Weights of a small GPT-style language model, trained from scratch on English Wikipedia: 4573 steps.
Each number is 128 + 32 x the weight over its row's rms, rounded and kept within 0 to 255. Layers, rows and columns count from 0. Numbers have three digits each. The size before them is the row's rms in percent of the matrix's.

# layer 3 MLP down (transposed), 2048x768, rms 0.0627, rows 359-395, columns 640-767
102:177173114180100132125098135076143151117117124146165152170110112123081124132112111134119155080023157109144138131188131120135135087153135110113109109085151154197160071140158167201119135139132132120110106122166115165131156153110147089194056086095158177119176143120038096127105102159104121183068137112075169161130093135157106101091105103137143137115081102108091158116162134112130089089140
104:057166013086166120117101125162073155123120115110169103119092158150149098106170058103159098134142157117137173143155163125097148115082115137165140109106100135065126133114051100100082197137155114101113121151112108133141120146122119069132138076161175163116129137115177116110160116171100172052150145129117082134104145145127192153169121127167086082118112097163100150170102148100181159111194
102:121148038116136128074138167129079130088105097058082126093145144141147119077142104123191139112130167113095043154075081113123160181152157159086114147108098095115141193159183141127132150079175145117120198094171104114163153119107096069124158150140184141073169134148129181132090146153147144088112094111098158143123111104135187101127123133183150131122115157075136129122095102065173119146112
098:094086173155103132137039141138180133163128114130181139054157112135131158170095136117136118165161100124127099084172116129173110145119102092059141120131110156122084102073135115127167131166115154057126083123115156149153108087165180225144132169117132146146178153186114086145151143082146124101148165134143189144117122138153119124114130113065155139191094133128105120084088162181140145156108
101:163136153170110073065170117184121114145118182149130160133165119122133164136149134130157157092168088120137079138114139136140135184174130137071143146083156168144122125138157117157078049135150113189163148110160163094170143137153116077178090132126069136084113150132105037176121132125156121156084146124119131093186154112155119150109129150153091073119141127169174153175115172124116152155131
103:171154235144090103204140114117104077133163143107129173112078173174183230139091129078142161187093174128142119156102148167093104154154059095120030170100125124192049164128102171135148148088176110177112162105118163149167117106173112044105113172067123124181186126121112155162147082075157059113098154107117161163138090160102136121196109203113114148160116156129114155143106096129134116099106
102:115169140150127162069108156180118086121157123123142114114132171127159179124126140125140093141123130139105116085129157087053121139175125136123209169098106167093149181129088171154155110186139095133104105149123123117121168129136128180099082151122122219191138105117163076101156075162101171169112121136126085144108112156111081155118148167112162124117113178104123172136114155134103172112124
097:120108114155141121158163150181119131161118125091147140104147118066098122107115131112155118148148098041174144131106155090110181112130177174072153053166148152147090061072161131195130119102152103089131092135141144080151139142110161096085143087069183105155106182128095111137151135103079104185105119141086093082145102137115108097128147126107102112098174162125162151079152053054139216088150
093:121137130149047173158133156134171164165154182143113152165196084116163106144098180129140109151120116160106139174110107123165078159119161103088141161071127119107184116139108140146158157122094141098140166147138168113224105184122127092131100164110126112132181109133095096107120107157120096066162157151166048128117121108151184085096144189179169094154154094088109138112144110140149115137145
097:140201164118110136169116154164093083142116123020112127130113084091165125149099101118155125119192179120123101139157117094147109104161133183106144074074134131167138123152135144143184101118165127141143144126117082126081160103146147135090179144119143124115205131095139153115126145191144152153171083140129189189176075112112109024131115111131135143124121067121144097101148067107098139211156
101:101085151098107141057144085116094160149158142130134144128115101181122080130137098183157112171177136098129185170109165168135145150097165086126160145149108087100104116169099159082101111132137169125113029155082157117166093086136097184092077114087143195134122107149142102087144139159105107138123104122097159133054081141123134076083091143112079145140156111119158128162132137113127105092139
102:113119081169136153075148119101178158114135032138174170142084132193125110159080124118112156169099110099126114097126101159148117123096114094145157110129148127114110122109088085130163096109112168084086114139136141170129163130130109137110072089108173121108127090155151116130145174115162107101154149138130168110155099133130028122113122089079140113133173124051146127158123095122162123094146
101:107174184141168147097177097078102087108085143130141105127149165091062073129126133121094169116089162171114077118092125094169184137121090145105080152159125071126173185127069111110122159079133145151128121129113067158095148194196132132208136134167144116117174122180121093124125183106179134104170144125140142101071091140131131106103129178129124146078146142140158147120131151169173074095168
103:162133051132175131142115147143114150172146086107096138129161075133130077081149072052078094192128134118047143103104140075107103110169122109176140135133130103149093139137109108106157154145178140120092156150127141170065102132124178141143124114115118048164100142122176154128123075131142105123242096143096128154084124182069106141111176129113135181051151170170170139126153098157160140083102
107:170093135141077135181130076137102165111140156147121166129077164088148114130095126110142136191103053191138193130134170165119198133140112087094091151117117161165126163104111157116082130115154152094124145148112111117095109082150152141141128163124107109126178190118168099149155153089103137142173112066101200065135146135126143112152122099133102091108117137168145112097136092167135089119143
097:150160109099107201116156116119107164150161120132160103100130114157116139111154168126178123061164144122124146143078119104128062089102149136097171075204093142139151074097146146168155126120139106072084145105093159110130165186113128160116096030111179093114164122149128124132090151130168104156094090171132107113096131144203098130158134117156104133164157140163140132136113053133129166159118
101:166133123120154087177096112135167068155157193030160117159115113121138097142166151115127118127139141102150144158126103094108145134166194115127122075134085136112110164159176065088136155177111136167198141110109149196180099121132088116092085111111105122172128125084097147134204138092118092115139134138118143160145076168146094143086088104058127150116091098059091106160186075113136136089160
099:162165127170124066111097158117138068135131095153089178168063173117101123122181134093115098064129130156128173080153112129173187128097205167124177092137142112134140119170113161186154122115125072112177092144098115116118151106180159130091096170073094190108145161099141092108175140076169141077147071138079102126131096113122123142141129133112140134150129212092115123130153115110113079112098
101:114119105143112149176058154128085186155138181148110150085169113071123133150167181137118129090156099076112144141174106104091079172155146092205073143190094114125148106114046157191095117146125074083184147120061114105183153081100155164140158139107172149111128103097132171108130132129138127106160150143097136043147083143182158084115124117156081144166115104159086119134144095137086163110181
101:184118128103141088109157103135110140163084140164167126127120073124157135098091121137094124102128168098140136153150091082090146152159135156089130181086143095076150141194179096095118093174121187154176159135122125116124096131106095126114110118121131194161155146128151164087131121140125123117157131167139179150128133144138087153103132098156117102118142117161159163175167105141109127167157
096:153137100161201103122131159135128132157117107103149098182130147107089129179186131163116082113156060158138113117087158148100098113177154110124178111141136109062202110112143142101144148130115159119033105091141090122127121110129097137135142108135094044107118115082063105129119120171137177111112117145158104052092161144185089134181060168109177130146056148156126086136108161124071135157156
104:118105181119106143109140129166085152135123137145132153108150153143142096135076163121112141060133187138125121144164108120147125148186087155067072134150118146174114142057139108079186105161099152172162186073125113116138133163142091077109144105084189123087139158103125077130170137083163140154097171111124153122095144144134136232193114143151168091126104121119131125144129089182137068119096
098:107093129113149153142127175177130199108083151124123079103135157089130148124118154123160083119178121108167161113109212158152128139126142140093132104143101138108184162144187133083136028093162128158101144146087073156168095094122142125125149125124084087137128113117179141121074129169175128164158137158085175134117168142114115104164105162081124102108177191177147101147255133156102133123134
105:118137133221112065137079164073152089137132141187158125086119123170151162159129087133171186165123174161148105151105183128150119141116093128089041082114109094109121123077087197137160147102120118119144100100121053140142179131135143146146103079156127130119118104139092115134130146083146126161145139140143167155178161155139100118129102094075129138103075161139091123141146100064154137127160
100:104196142167170151113162129167105113139143195141097175119058091112118070122181145121068089109119159212161146131118120152129161134177142091116178134122170168119117153095149150149147126153130131137154196156163160066090166119118111140114107133087153121156145208174085094072122095153143125125183052150140164161160128149120155153169132131152121117128151134161101099140097145127116114116080
103:147142127047095154167164112084172161118121150176136149060115151166071087165162135157150112085156154171101158109146169159128062143141107058086154095148076105060157134080174149119134159179080096111105124132053121113201134086134129126108080123156166184145225139131077088171136151084116097148149121123156108096090138131139070116120120174128191118147139115100104098133117149144183169080129
101:113150159166142119117157180115150185150135048154103074159106069125107108153074180168098163229135062120106085124122108167121125105134097104155124130169091129154143168139129153114139128115146184165158120167106159116148086123107145146159144127202121119110131118111168117192134140194136163122132201136138175150139145139137134138127167090102074115181133032188128174094132115122140139144117
104:172186136113171201158105206163122155093143137128120070093110137154157169130167049141162167108075086104153141140115113147135201097210144169123155169104146125134116124063065113192131167182121121157107141206121130170124155127100145148109140147121123171095098153120117127180182092123119106119107111122101197168097117148169078127118134146109123130131126215110095181082142108134073118074183
098:139112087199086093118145147172094093102127162142134140184152149079147119131109144126126117121102120154138100176031148149152167106131153135095084120111116182087156127093099144098087187116158111099110091096108104152106109165097176093189105152166192092130131060125148125074157183128105112099123116146143173028074129130113104119116149129117046128136167106130135125174148067153116115211135
099:063065091139161129135141126172134124171169146106125089148088042133129165082153118099138153164192117161147141125101186102130160070104139131096115130094192122141127156109168142126090047187134154129132120118093157095151094118123155138119120100222089191110175100114049067079135193155151155182103097112126162156095155089122129122165185156091135060107153126176170086110116151132074117095160
099:178118205120080081149099169127114119066158138128047149154106126106117095070106142111152177082110127156170163195113119157151141174118118141129120148083119115196138138142187125139130101114059082132134173107111163106112075088138110175063087135117105206136148115090156089071115143081155117201135136145166153176101178110124082084124171150171181119142106142118095083116134156121069150129108
096:104185143124113111140169104139076167114180144178067150164155104126130103160123062112145142153110146119143171106165183141111155089151199149099150190123120149134110158141094144085108158100084168147087128072163149131177081116119130104138128161109132085114177128118118076117114131117094147133147145158109054143108132193165160090192140126123178123174169134077105137101109077176119110065126
103:153205121109127112103104074155094115173141131163137102109159132159127115122145135082120167137112126121185162079128146129124127097093160090142114193180109131165087162149127095089136104112081097105097160131061130114157090098059099096095136074177107063136137133116141077137088105147143051100147140105152130130117068142109133119156130108122086145123153164133193114199118120154121117141190
101:104142084153126056145148160144115102081142122083084152137104134120121143115154150074097080093125095131162144105115177166099103099144159208046172126176158191177157140127116112190088106171170113106061161144125196120099147133147159081139096150123130127138074155136125191130163201154142104125165101122108145099112118147157084154073118164091102150153128070164160173164098086158121125115112
101:156118227156163083178167109118119095178108144092159078114124154146040153184101175155143092142131151146084106115150175169139102132097086109100133196148091110132148117128074089119185132136087123158174125099128153077089151149182094152151114076127102079136149106126158110128108101123092092148158108114139118131127054122173105165115142115184164106148121148146154127077217122080124167125072
100:131133071122105106128061121152157143105102129070102128097165138127152166137110142137093115103142118179096194193127113108120145163141133131139157125171171138072107126108136173105082083054112110109163140157133109136136085158138108152156165022173110146177124154164109091166196108126118176128137179135098074087143073102129157122135138194124079189087105068164110141109147139175133214106114
103:164113107100164084119169075121182087127107129097129140105108117090173125099115118142157119187178152108128152086136094143106122103129136102133147088108146061136118114164090160075056081088127149160094140183095176143138106127082106164118091118065137094133087128149117094141198123168148133129133097104075143175167087091146067137040178143139162109198164094119136106030126095068049141123113
# layer 3 MLP gate, 2048x768, rms 0.0656, rows 360-395, columns 640-767
116:180205077058151100150065114117073100063108119124136179114124125122181103206209178136090100098157174146105102171058107115166100160127170139153124159139119124149073123188168054117115144138089082228094133179110132156063130182195112161083106127099148123150152154164092139163117085183172133079143084115126129135127135088179155102119122109125141119105122147106143122170172171112121125106120
094:112095035122152110159118138163108136142145101125104144135135128150122153095125155132116085124059116111147103109129140111100190112120141122130112172119113145122091120128109161122139122108174120057165197130136089132125119059064151147105138089155161104100067124094132121137102128129138108157153135111132106152119090124111114090123148087085141149102099117115168083121060255150099130154132
106:113133138098127182068124152091097160141075134187107114103124103193117101125153182134166062139120111150084177136117067087146135101098074146115066066153158168182148118103169139122142097114099126177198150098109095149148133136063146161127122063141138175101097026114095117136162163149150173176130096121091138097140135127121137160114100121162120152139167124097147097150096162157120106197099
092:102138100145110091124191093169202122151135191133135094113149085123122141143116146137168162186071154124073127173123112119110149121039114119119185121154080126100101122142063161173157105139043151126156121071143086108125136129166098162139069118182157131138151137140163114153109120111145188114108113161070129110104079096203118118106093159110182190108101143139201151133123097141095088157116
107:146051139093117152148188074137136109147134123174148186121186130106158150108101161179132161206125116153151126093093086048178115103163153091053029130186110174155128153121189149143127148155235115100112146107131205081136151117119147103164117126163163115185078109124158148160108107097109124101101058163121093137106159184100148194130159131063099146076109123105079169100147171135057154105104
099:120187161102109143174186156078165109154113183107119069096119201143097115162144121120112119117126159165112125074130149155070159152132118136164113154133150060098110087110160169118110103165135098072090116140172107114102107060078103165095089117135087044203124062139133098114057147174149157143113175089112128116150126086158147157083130102091046123160128127128082081136144089109121161128133
096:098108125160084094108093116177119121177178166113129110099138092156154089106114157162124161134139160133126157081170158110103038094114130110169166117096108094077170113181140137119216096137091129087134106149144163139120117138111133132146099136125121068191205136110151136177090096186117153123114132122147123166133141095091110086082165073122101155146130152124093143118145122087122173126083
093:120114105173127208100084154145125177101138123109153113089148115135120122119125074138146100180113117103161079075117093130110132104129124073137182132132135118151147155078077087199106105199127202113129049139125175086102159180106125140170146122053133151169147118115160113117102111121191090125153123173125136172121042113136105160105159125157110132079163100104159173107127143084137137161123
098:114120103119119099090120121086154108134149198084109088107104168141162106120074132087070151133093109103138155145088151131129095162066127093109098123101132092096114180178132160174143120067151051164141126130137178130189163184152166133108123154092099129110162154081138151161177164145093089094089135065127131096128159095112135083071136172102163084096117185122158166161082153188203103134162
100:123128118114102155163122184133166093116146074139128125076131153121146116107079106113140164136132075110145108128125118134110099162121110156182132149126127138135084136171089154145182169148147082154105170130160108111132130171140105093172125116140154123140174141102091131118157158125124127187117088108151098152141129172138124142172131145167151118089189120083146146104128113152115161144096
099:145174167156169164119100139100102129112161131103103167112112116146135110184040106226102108110206121081142135149086161082078165125119165152135166161140094124127111057145087164102169168105130153088113102139129116114182155110127169110138141182191161160156124107133081080116151122122107149114114152096126085133190099058122140104108151159070136094057134045129122112084096143092121090153162
102:197110143083094121154114153140188076153098124070156119143110111129129138177127104155119171140094164103090143174123152181101140100181164162095091071129149143098162177154104151115114154074136132113068138106149144141128163161118118156125104138152062175151166187128148127130087105122132157038110164160171163171162086161122106145122106157182180148157171077150146126103165172095170120074180
098:138092156149084165143125178132213068179100118146157109154184113157134113151093137077121135157142138128113109129127099121134121106159135136114192124086144143153083205117149148120158137163120144147122182107048092128131133122095116141168092035182097155079143115103175152111128113126110083084099161124163085115116110089121060121143141071112150096091190126093087141109139132113112162188121
096:095141118090201152057129148166176078098139122104193147130132105123144142138172097090149160083074074184130164098083174170191127135171129156086148094135165100125142144117080124122149125090145141154127057183124162163142115128148138159128158137110123118107095134147064098175152141192166117109142192187134087193062141146169113109170148123125120106093105114149050152148171107126167064078103
098:149171139121116163119085131165105116120245091099173078105166065114077132126108109123103142137149063137096153126112082129117124142142065148153107141078105130097127161143151076112138157058137132175125143146132049147216106141110115106170172176068183140160173116141165109145140131075112118138175100165098123129121038129154093106090094191112123147127164140079128105098109204112140105153105
110:115127094127161225125065120149112153097154086162152142117160125098123174150044104126123179120089141204109115065122129154114097114154107121118217149120169164137119151194167144063077157103141116177171125121114060151121100120133121130174175125118080166123130101135162108141159105144137116078154132101117125135095101162121159150059091173121115102170146106119120089172131128176128098085053
095:063111162086106101163087136200128130081137123195124172110078126164124130118146127112152117158098097122059089089074045133169146144162102151141088139126146123095083107149182166072118122121097188121124089122197156069115141117080141184071071089139086107120083121086129094106145097164099142133135150144139117135129167143159135085164167093141149137126124128111089148135137136227135110149125
096:140172015097154124136115139114101128141122122099133162133088150095152114130105090070069098166111146143157088096085166121108156113144126119151117177129166116134093139133133120083151124133095083121130143133153120097166069131122169150091098162104133144069199143074178112139096111170099106183066166145102134137126163145102106103118117174139111106146127172161112086184112109112124110130173
100:120139101145136142111143136109068113128129161180185133168108101160140128177097106109059137058118175147153093135123114067074139139106120126075090142137103125117050128104138145183140125111088104130117090090129147134074090119100120084068096120089114102149132127110151080168141162177129113130109139137125131140114101130173127136131134095108131143064112099113134156125072113126119114085115
094:150118139144143078160125114111090105172160148156126140133104089163136169130134120134103099120179161140135141105163086141098159133092085148133202059183161138063128137110125149103149101145159113216097087089142117124120093109124091140122229120123098143059179141146156059117160119154132127105075145061108079123108117157114096151143080083102104135158205112143179130109147143117123127118133
114:143139123233138062151153142135158170117139095104127093121173138145039165137144150121089112034131166111160140090130118126160133143140075116141163131118088130078166133087149103095136179145119157145074174115091155187091057145080113071132107118174130043116125113074146107173156107158126079098099135145166126069138160129132104173150039132069129194068139149138092143160101139081094088151165
095:106124152172165192164090135084198090156133121112143079125129099095150125150074105168142123126108131116121084112114142143089139120154121064127145188118121135183130137142095138161135146114212112166153176097148192135135113084113143155162166151121195149144123206176160094133131127112124088155128215140112135160164136114152120204115106131155140193106082117106065062130162152114134168116088
092:112087171085110096126103172157106136126128062085060105127150148097127146159163084151127123152130126148134103178074136136089127099145096143072087102132098179097148110172062138127162157137084176135123161120100120137165069139136123107121130209148156108093080104080087111113200112106151136132107133120171129098130118151189091122133148113138129139143099080149107136138072099182142087116064
100:082095117157138195139126098064135185120147139185045152137158201100140077182135122126127126146163149115152130131157124073138053068179099166175078135128105171171099145151118214148090169109122152168144118190147163107039072140118088117164111141112144082130188121082048084120130112157149142129155129183129139131124123135115152153137149141142132131140045130131101090108123127057095134191108
100:174108107140125153125118141130099137082032164113162169145159105109103118118131135138168086195176164097076098164079093081147138124145135141175158160115102132108043113152121076090130114105135148148137126143151098093152140180141105144189138114121090104101085068107143123141202128115133159160161193085129136140159128127129159123175094092110118137116056147133200103095105095140158143067183
102:133131077072150158083129073142068136105179148139140116095160133097165155067105171124081103127111124136123135150070157132114131130180127105117110070178138092090164162209125128112116141126141118099198076157076155154111139142076105134127128131066109099093122082179092134121102135108141088140149060146100132078116213034146108143154141112065092108135156109152129125117174109133074189159125
101:162131080129138183056122118108112137088145147124160065122089108168123098111043119117073109172065094146200169146125115120124088165138164106131129131159158109116181162141139133153123166155207116142186137152148133166134128146099129098132087117130134073176113108134107135100154218063145148154148088089110102145137126144097174148171127125083123146123115079108110159106131083138137071165153
097:071180156138116152104149146099101080109115147134107057142082117102152144143130098110155099136080133158130100108153078169061142126148124163117113136110092127152097139142138148154148112099122145149084076109082167133191148122103055165150153098177154145117209112149113115124107106153148134126147162158136129097159091091144136200178155144153109138173122165083195058169104147172104117106096
092:143145076114129114088110103105136162144145161137114107106187138146242137100131065145170144108100169116095071160116168173123148188150112103144149067122147166134120116067153156164088130139106140118111098216177087184163136120129115143122130181231163114122125162163102099143063131179123104116151169092145166198124146111131137068172119126138166141107117129156108097107091119124180131127082
103:080096128113151097107130145094103133079095086106163173153112186167185124146115100145126160120164147173140173165163179096157110155153165147171074121126121122140078128137102083094121093098132092168143137159179141112083091140122116130132114174134192076137150128138117106165111117149088045162095090108178164146112085131095145137094085143119094124103161137153112177098128201116160132114097
090:145071082180154051100133187119142120140151135152136062133148066133144099084075121141074104151150130154165128109128140091159106177075124089121139151160104188158138174171086116126132125130044136156156102124117131137103122137122155079067117125151074138120109102131095064104135155155139117136122177159158181096132127087164090100117170112160157173085113173088033232119094161105119094136123
100:117148069166132116122125132170156132135122113131147089143143138089170077100141147140092127148173148163106081129153147170132099103102124118097194176150131104137094107162155092115139133153141114132128084158112157145134085113085092131123141099076141142149093129077120136140131087054162114143108150143107110172093108089097140157127152169152122116082171162121132042128134143130117199111113
096:167168135195132065130160106130127149163124143161087094162159179169141149146147172138050140140086166055145134136194093123162120085135121178163139129111091107123135102097123048196126146112123083085159151132119139141106169079108096121072159094085152132151092142104126075101170104144102144156135051099174177165132109174102165134110139120079108157131102142127116098140075150113141114078119
103:181126133133139113120121130117156087123101103091156194163111141119116159169145122167153120132163120149072089127076107145045135142117080143097085163197184171121097122139116195131117120146132082123124102103107168177103190083097170116193138168180121175125138079087094153125178154138109111133145202132128134091076159137142164135126121123083119090100129121130152124082229160164141160181108
102:155142128096157094164103133079141109124160135158157149149123069095171103102118164128115141147167181112136189137139158148111139124167143154121137134076132128137096148165098180173147148098130079155107124148168141190139120128143082112086066118088116110191098110136105113155156098097123129068125168186150093114218109127188166133206099114090133090062164170133128058143162072132106055163182
099:133184123144108151163057137118094140155129125100095094153112169107126119134190126115159155139108162117065152168189153128169131111129105117084125137113068134085048069149156091109135113173160123137062144149156109162154175188139091165127138091110141133128126082113114172054118118118098151198159218148170096118109058109103142150243064103159142175105120118148110101111195133100158151121116
# layer 3 MLP up, 2048x768, rms 0.0658, rows 360-395, columns 640-767
113:112085123114128130161142111156120171167075128132148101104128067109059121065133130124133095105111121159092098130125084057112109213136119122156088156167121134119132183193127096095091166159138169123110192088176193124115127169166162106190138120147161170119156115116134132068103120109150138077159098142108114187152096105123080143164096135103099090131135109112114136145092111138118135164096
096:146152134122042136158123184084116133091162146052154138132169144182136144145106102113152182120133163156170139115096071137163153125177168147130156099102115122146115028131149169137153123065190132155148105130144124193202099169143102187106155150156111154137162150137126169107129127125143117100104166101167121134091134098116171130140054102121132087095101153119094218120128120135177128099136
106:087135138103108133148111140147117125099114071094137154084156172129203136184124087145082172144133079143083134109160170154105100112153239139104164152149085122092095153130161108161125189128097208084137090157151156114123095114145159135172102157138050139159134133134150168151144136102111123112054161109145124145118150099120096119137149090102078077154095080146149125027042108104137156087068
097:116104151089106109215122125102088139108083110112176151123143111118123089143106104142081119165144169105129157112144151152103130149091119118148166181153133116108172135108172130111091113092154127118156083206132154104107099153159106109119163149101143147126100103150173133089134136154105116134112111131103142138147095125115138117096178163126167152128135177078146165117167145107167080114068
114:152113099057086174128171116157087165187085108154102141110153160144128113070099145151121125151126138143111087152149157132151168212132076114112143184143070174118127118122126176155173151138169140151112144138099094098158106142111145116119120095161189155160145109122147116115090134127127106158157081119146145113103153150135096188128136093126123123085162136121146166114161130182118165052150
097:141152145130128095114177130119127115145142176109122092117097109163105150145123063123119152181195135130140102121151066150091105095088105123128101155102120104143085161135099134083126138148167117125180128178226114121132103130110124114141111166121128117140085032099140140155118110139140155196169097141079125105159113110123135128124168148156108140093158115064149218113127171154111178114089
090:142098122129113136114096119149142105174141150110120105128103127098134082112066105116140125141145139096161142123162131146168104170136114052125184119070117085141116168137190109138214105098158095136158105144135093100080146133131125135138099105134145038132122118119119120102098096124121133099125130124120054115131111099057120094114161129082150076093136199123117103106092105095196174146113
093:189069120194135114157163120097140122138110157082137145165071145108117163165135142135177153165118162150160167142086134118137139174124034136137080123160148131133116118128130181113118116096108042128170146111121128101117136093154110126082141151173100113122107143130118152066179133110104110138133147098178152128120150126140140119130139102119147180061122141136156133158172085142119092164162
093:184088170105150126110105094126140156137066138129167097157106165117151123215049120128070096140100111118148075114106131140187085119108125115077174182054199104141069099170094122103114143112114126108086138171116133176124047178162116141127081165091110142230149174107105099139130159080148134115114086122167118097111178101124143172112173156101141131172179090129152143150170203112125182104102
102:148100134076107050130146098108133097197099127142135144136158165101121143159122152101145135089082116087120113028132136153129084101079153115113103097117139131136150118145169146091125091146064129188118137121166213151139100140097126116159137181155107123108178061195167101138084170101150136102145172124183160123138133126089166199120130134146132137111078132143093145118153113169122112135119
101:097121113109152172158073111117181163134168115172126146107125110191128133117133144130165226142110137091172118087114123068101136148087194154132135124094147161148139110117123107163159200132121159101076160151154137150173158122158130123151131149140168122131146102126163139161159165145120135083125139093103074119151050111112058157172165134124130131127087097120083093149086137098094112162174
112:147162107126112149148091120149100137096090136140159113163073100151105110153091125139074120116170077076169146240163103161103172172175102108134163170085112145144083207164094099101103165150139106105122092079132060141104165137122102087141139140149133122171221153141149101111165091090140135138108132174210148120137115112115041126075129188117134141115136163122143138109184142152138148151158
098:158126118097107173111091086113125081107173137102106148158109084100161129105168131084104092170112100147141099101151126122117130149094114142138133046140114137120163089128115142128096114120136065105136111116149171121078158157142174151181109082094113060136160136128154097082099184109128123198148151183066167113149128196148142141124251090097108152105175138140152107112138126190154118160112
103:171126102128080134155162150103179125171180137108067127154112140112083150114065186175147146145159105091097092113103065200101097097141102127126130142115121108122165106114121081118089123140133188117062170129125072071121162056138138102103117125129145093056089116171148122101098163091061140115211160111108127103110072136147090119192107160118046081147130139093189119140084145140192215138186
100:113127092137134095139194117107084094080122125137112161091124120163148164050103094090157134143147129167148074135082112167136099125099133167112132161056150108159119153219184126118152145098068124150121128141131103067170171093124126111081153143170117118128176103138185189129122137126119075121099133135115091077133176123166115133143230166089156158206100089143202061099124141117134111179109
101:126173118148115111145143081132121120133070161078137080199107134119153099182134095144139118196171159113078133137125135097175137093129119162125134112164154155103148083134106097088156085191105164153189131071096127108098092133113126122118070157095150080129181077102129111104165183117123153123123174100105133199208131141116135148080131075165142129113118106119082093087159146123122149157196
093:104125105118090075092114087157145126123090171045157186137136111131137147126087147122149141171118085151164104117095103173144150132147163077137099169135157089145072109148201164109116173126155105136101127081117109149084085166212135154121136095153187127139121142137087138147096119143102135128126120130204192149160158125137140099170114114128165109112136096080145145231114115120165178117144
096:186149092163109110134104111142143152136128146143095156081159188101140144143135155135137121144098136192157116112123113106143201124131125178157154051074128138066125103124093151104146132175147153213124145152141122166053033092101092095120158117144122095116235125116139141166124186119109177093104099183126119117064116070120108146099098059160158192073147128197129102130137130108147092084077
105:125098135089075126107086136119111118174136118108113143088117175138176083156099130118155123146121146151149169137068123209086156139095126189101076127143159116064078052119103132115219122107167141136136102161106124051076138167139133084131154124171119165125104137143135125101118120134130115062145142087155132063110122108117088131202090134059201116155099043168158119132137110116087077182130
088:142135154187099118170069069092084142167113129158124170146189080137121103118160137138158103135149151099162118092187065136112071141069128157106090054155101133082140143142107081146101153079192131128125105152085184082111096139088117133165144108081124118128158120123169069135128131096158176171082128124111112135119120156087084112137119158103166117126165141055134127070110105113142153136140
117:119177085148088109131090099141080094156121149136105133163100168142157149197127142202123061106140141055089198129141144108076151145122137142119113158141122045037119209167114138091056107119177183128077072074174124159138140138107159162182150163140130156110077120124148130170142118132090102152105186116078076171139066151163109087134109107104147146145087120149134143090077170123166154119155
092:119131154182104110146189095176068081117171104096113146139200143160144072108109172084065105121121162180128149136185147082163141120120132118165098103144149149101142176144138134142101052107135133150047136153119098068106160157157125179165091093096129130153123100105170083122111161160139112098095112118130136094081145152070091100141125104129098123110198120124185106167115129088120170153146
100:072172077086169163129182107128148189130120165158098105177097102113163160126117086123080166123151077141141103084119121042084130168122127170155082132118170080181120086159150129145134121111147134202142131117150183152091137133146118116081179129130142143131104125170128118138144097173150067108077124123114130186110133125075121170199195133122132169136143130091083106107129141137097121127153
098:124110080161123110151130116135157110089140061122124127107161128130135085094136109156092078169136126154165143133137127087100146108135178138112122116145139174102171088118138204184093073152088148097094150196118108091109066206109161158114169132100124090079134214056152109124081140147169144125133089156145161100181142108141087073132122138162109074130063151126113159150166142143157103164171
101:150202070094072080105141152127123123158156156098121108198114192143160147083120146119059129093170084086128127070123073141156136183111132170083151211118139130116176155069124136099132161122101104150111157174132155115169048157097128152096087125124214133112191090117110132091113126154108160139134156190051142085144134132154140111141124131144176154170160156152167079143134090130153177104107
108:100109098105107147072106139136143126121138066167146135149074144168077094094081150165135183039143143113185137094106113094116123128102128139152081129101097108115121170143087110133138129124122110113122125065106104188124158124164119147129132141118112153169137180203117129112131154137126203162120136115132074159053152153146154182133094144083094170108102129133121072156124116146075101193108
100:107135153114157158090142115168200184099141137121149134146078136109121134051142153104124082165139069090130182140143136133104119109105139086148198138106078139150102040174139057115092149104119050177086138116111043094178125092125118148133158109156154101104116124137126083125139126129128150149057135211208139129086136127150170099132154113023115104060185149159142167127094159087108142151185
093:168141108137076184091092158109153091171117149109080150118119072063147138106131128076173126110176118108129107129168116160137126114106118088098111151125133127116220142125114120134097159115175092154140167116132129140152162152141227131137138139111138143112107132131169093113089147135111126092098091166141090144170130166228118128137080140077108150105116138192088114108097136097082079057101
094:118101153133130113121103173175126143118082088138110148130134098155113151192182123114140101165130188179134112113142171120148171145114150119130144122150099125161164116127077142099166103146113137032106162131115143149133137205160103117152117115154122151089048130105091074115136079084159179091139145155148114132117139094063103120156150105159094165108104131118120114105172089182163101148149
105:171123089126159103144144153104111127130202118156133102160153075144157141146073082143076152099106110143145135113137051091058113125091151078155130139098117089161146078122141131151109114146086110131076131116093128169143135094139146134092141104109141201102147112134092118142160062143155130172143093096056137128161168128116128112157137163122168149110113097129165089107115138098064142106133
092:186077127142080138137052091170139070115116145146150141129132097036115126155073128126137154081106116143144106145114134152149141103152088087126157133143145117139129124131128110079187077129108112115120099167163104126154161089172162188163079143111120077086151102186122171125125125157136141109156130120131134134186134126160163151117055123099164092146078150145098086113168134151131178170164
095:207133122089145103110114120173092123107113123105125173107136176152123168110074081175152122177119150113212117134108164135190130139112118154139085097102155177144120156132124170123111121175099133109199105140137177113134151158135138096092123154138154136145145131173144126120091135130095110081130087075092139149129131106112117110108167168152109056111128146159173168228143093109135125130148
091:195118119147180080128109125139148115095132230140113147177079147141165109097095127144044125110126094128133133116176138118148080108124185143103079103154066111092121178144119110195143130115100119098182117191146153125092118129083117158066079117173116170079164137082140166128162157081121162103120113105120093159129126122102133123128113174125124113145097100066114150132106086111110104123142
100:140071163061144130188116197119103154121138131161181151109135099129187103126115114101026124044139186165116100152166069132116131114107109129155107094035085147187134071106104108091182155166136152115097154116132136113160102115134081151127153088093146119125125159120144144179126095086083098087175102123168191145076169125095165125112075137082156147169160176179118120110141152097134123120145
104:178163090181094095100124124154105148147106155101176206075090117153141134106092109150090074137134077095123113122109086145141075138129115091159122145168171106137148192153132155078196125178131161140166146135136127160110074119150165163131120145152086184117097135108186158094120085167123096160144137129111192124123124112128116109048091121155084136130088097097144182122095185154131135148129
101:142157069100102139153131156155088134126117104111123116145056122169128101098123163089196165106187079108124147157125098114143146142083128122094097094090137141155164151081144161143131099100207107166155125121125115163153106098173149095147085143071116084144101094143141135051151098149145144102200131133130166114132131133134078114121110090092127119148121091133118121154123081117109120130120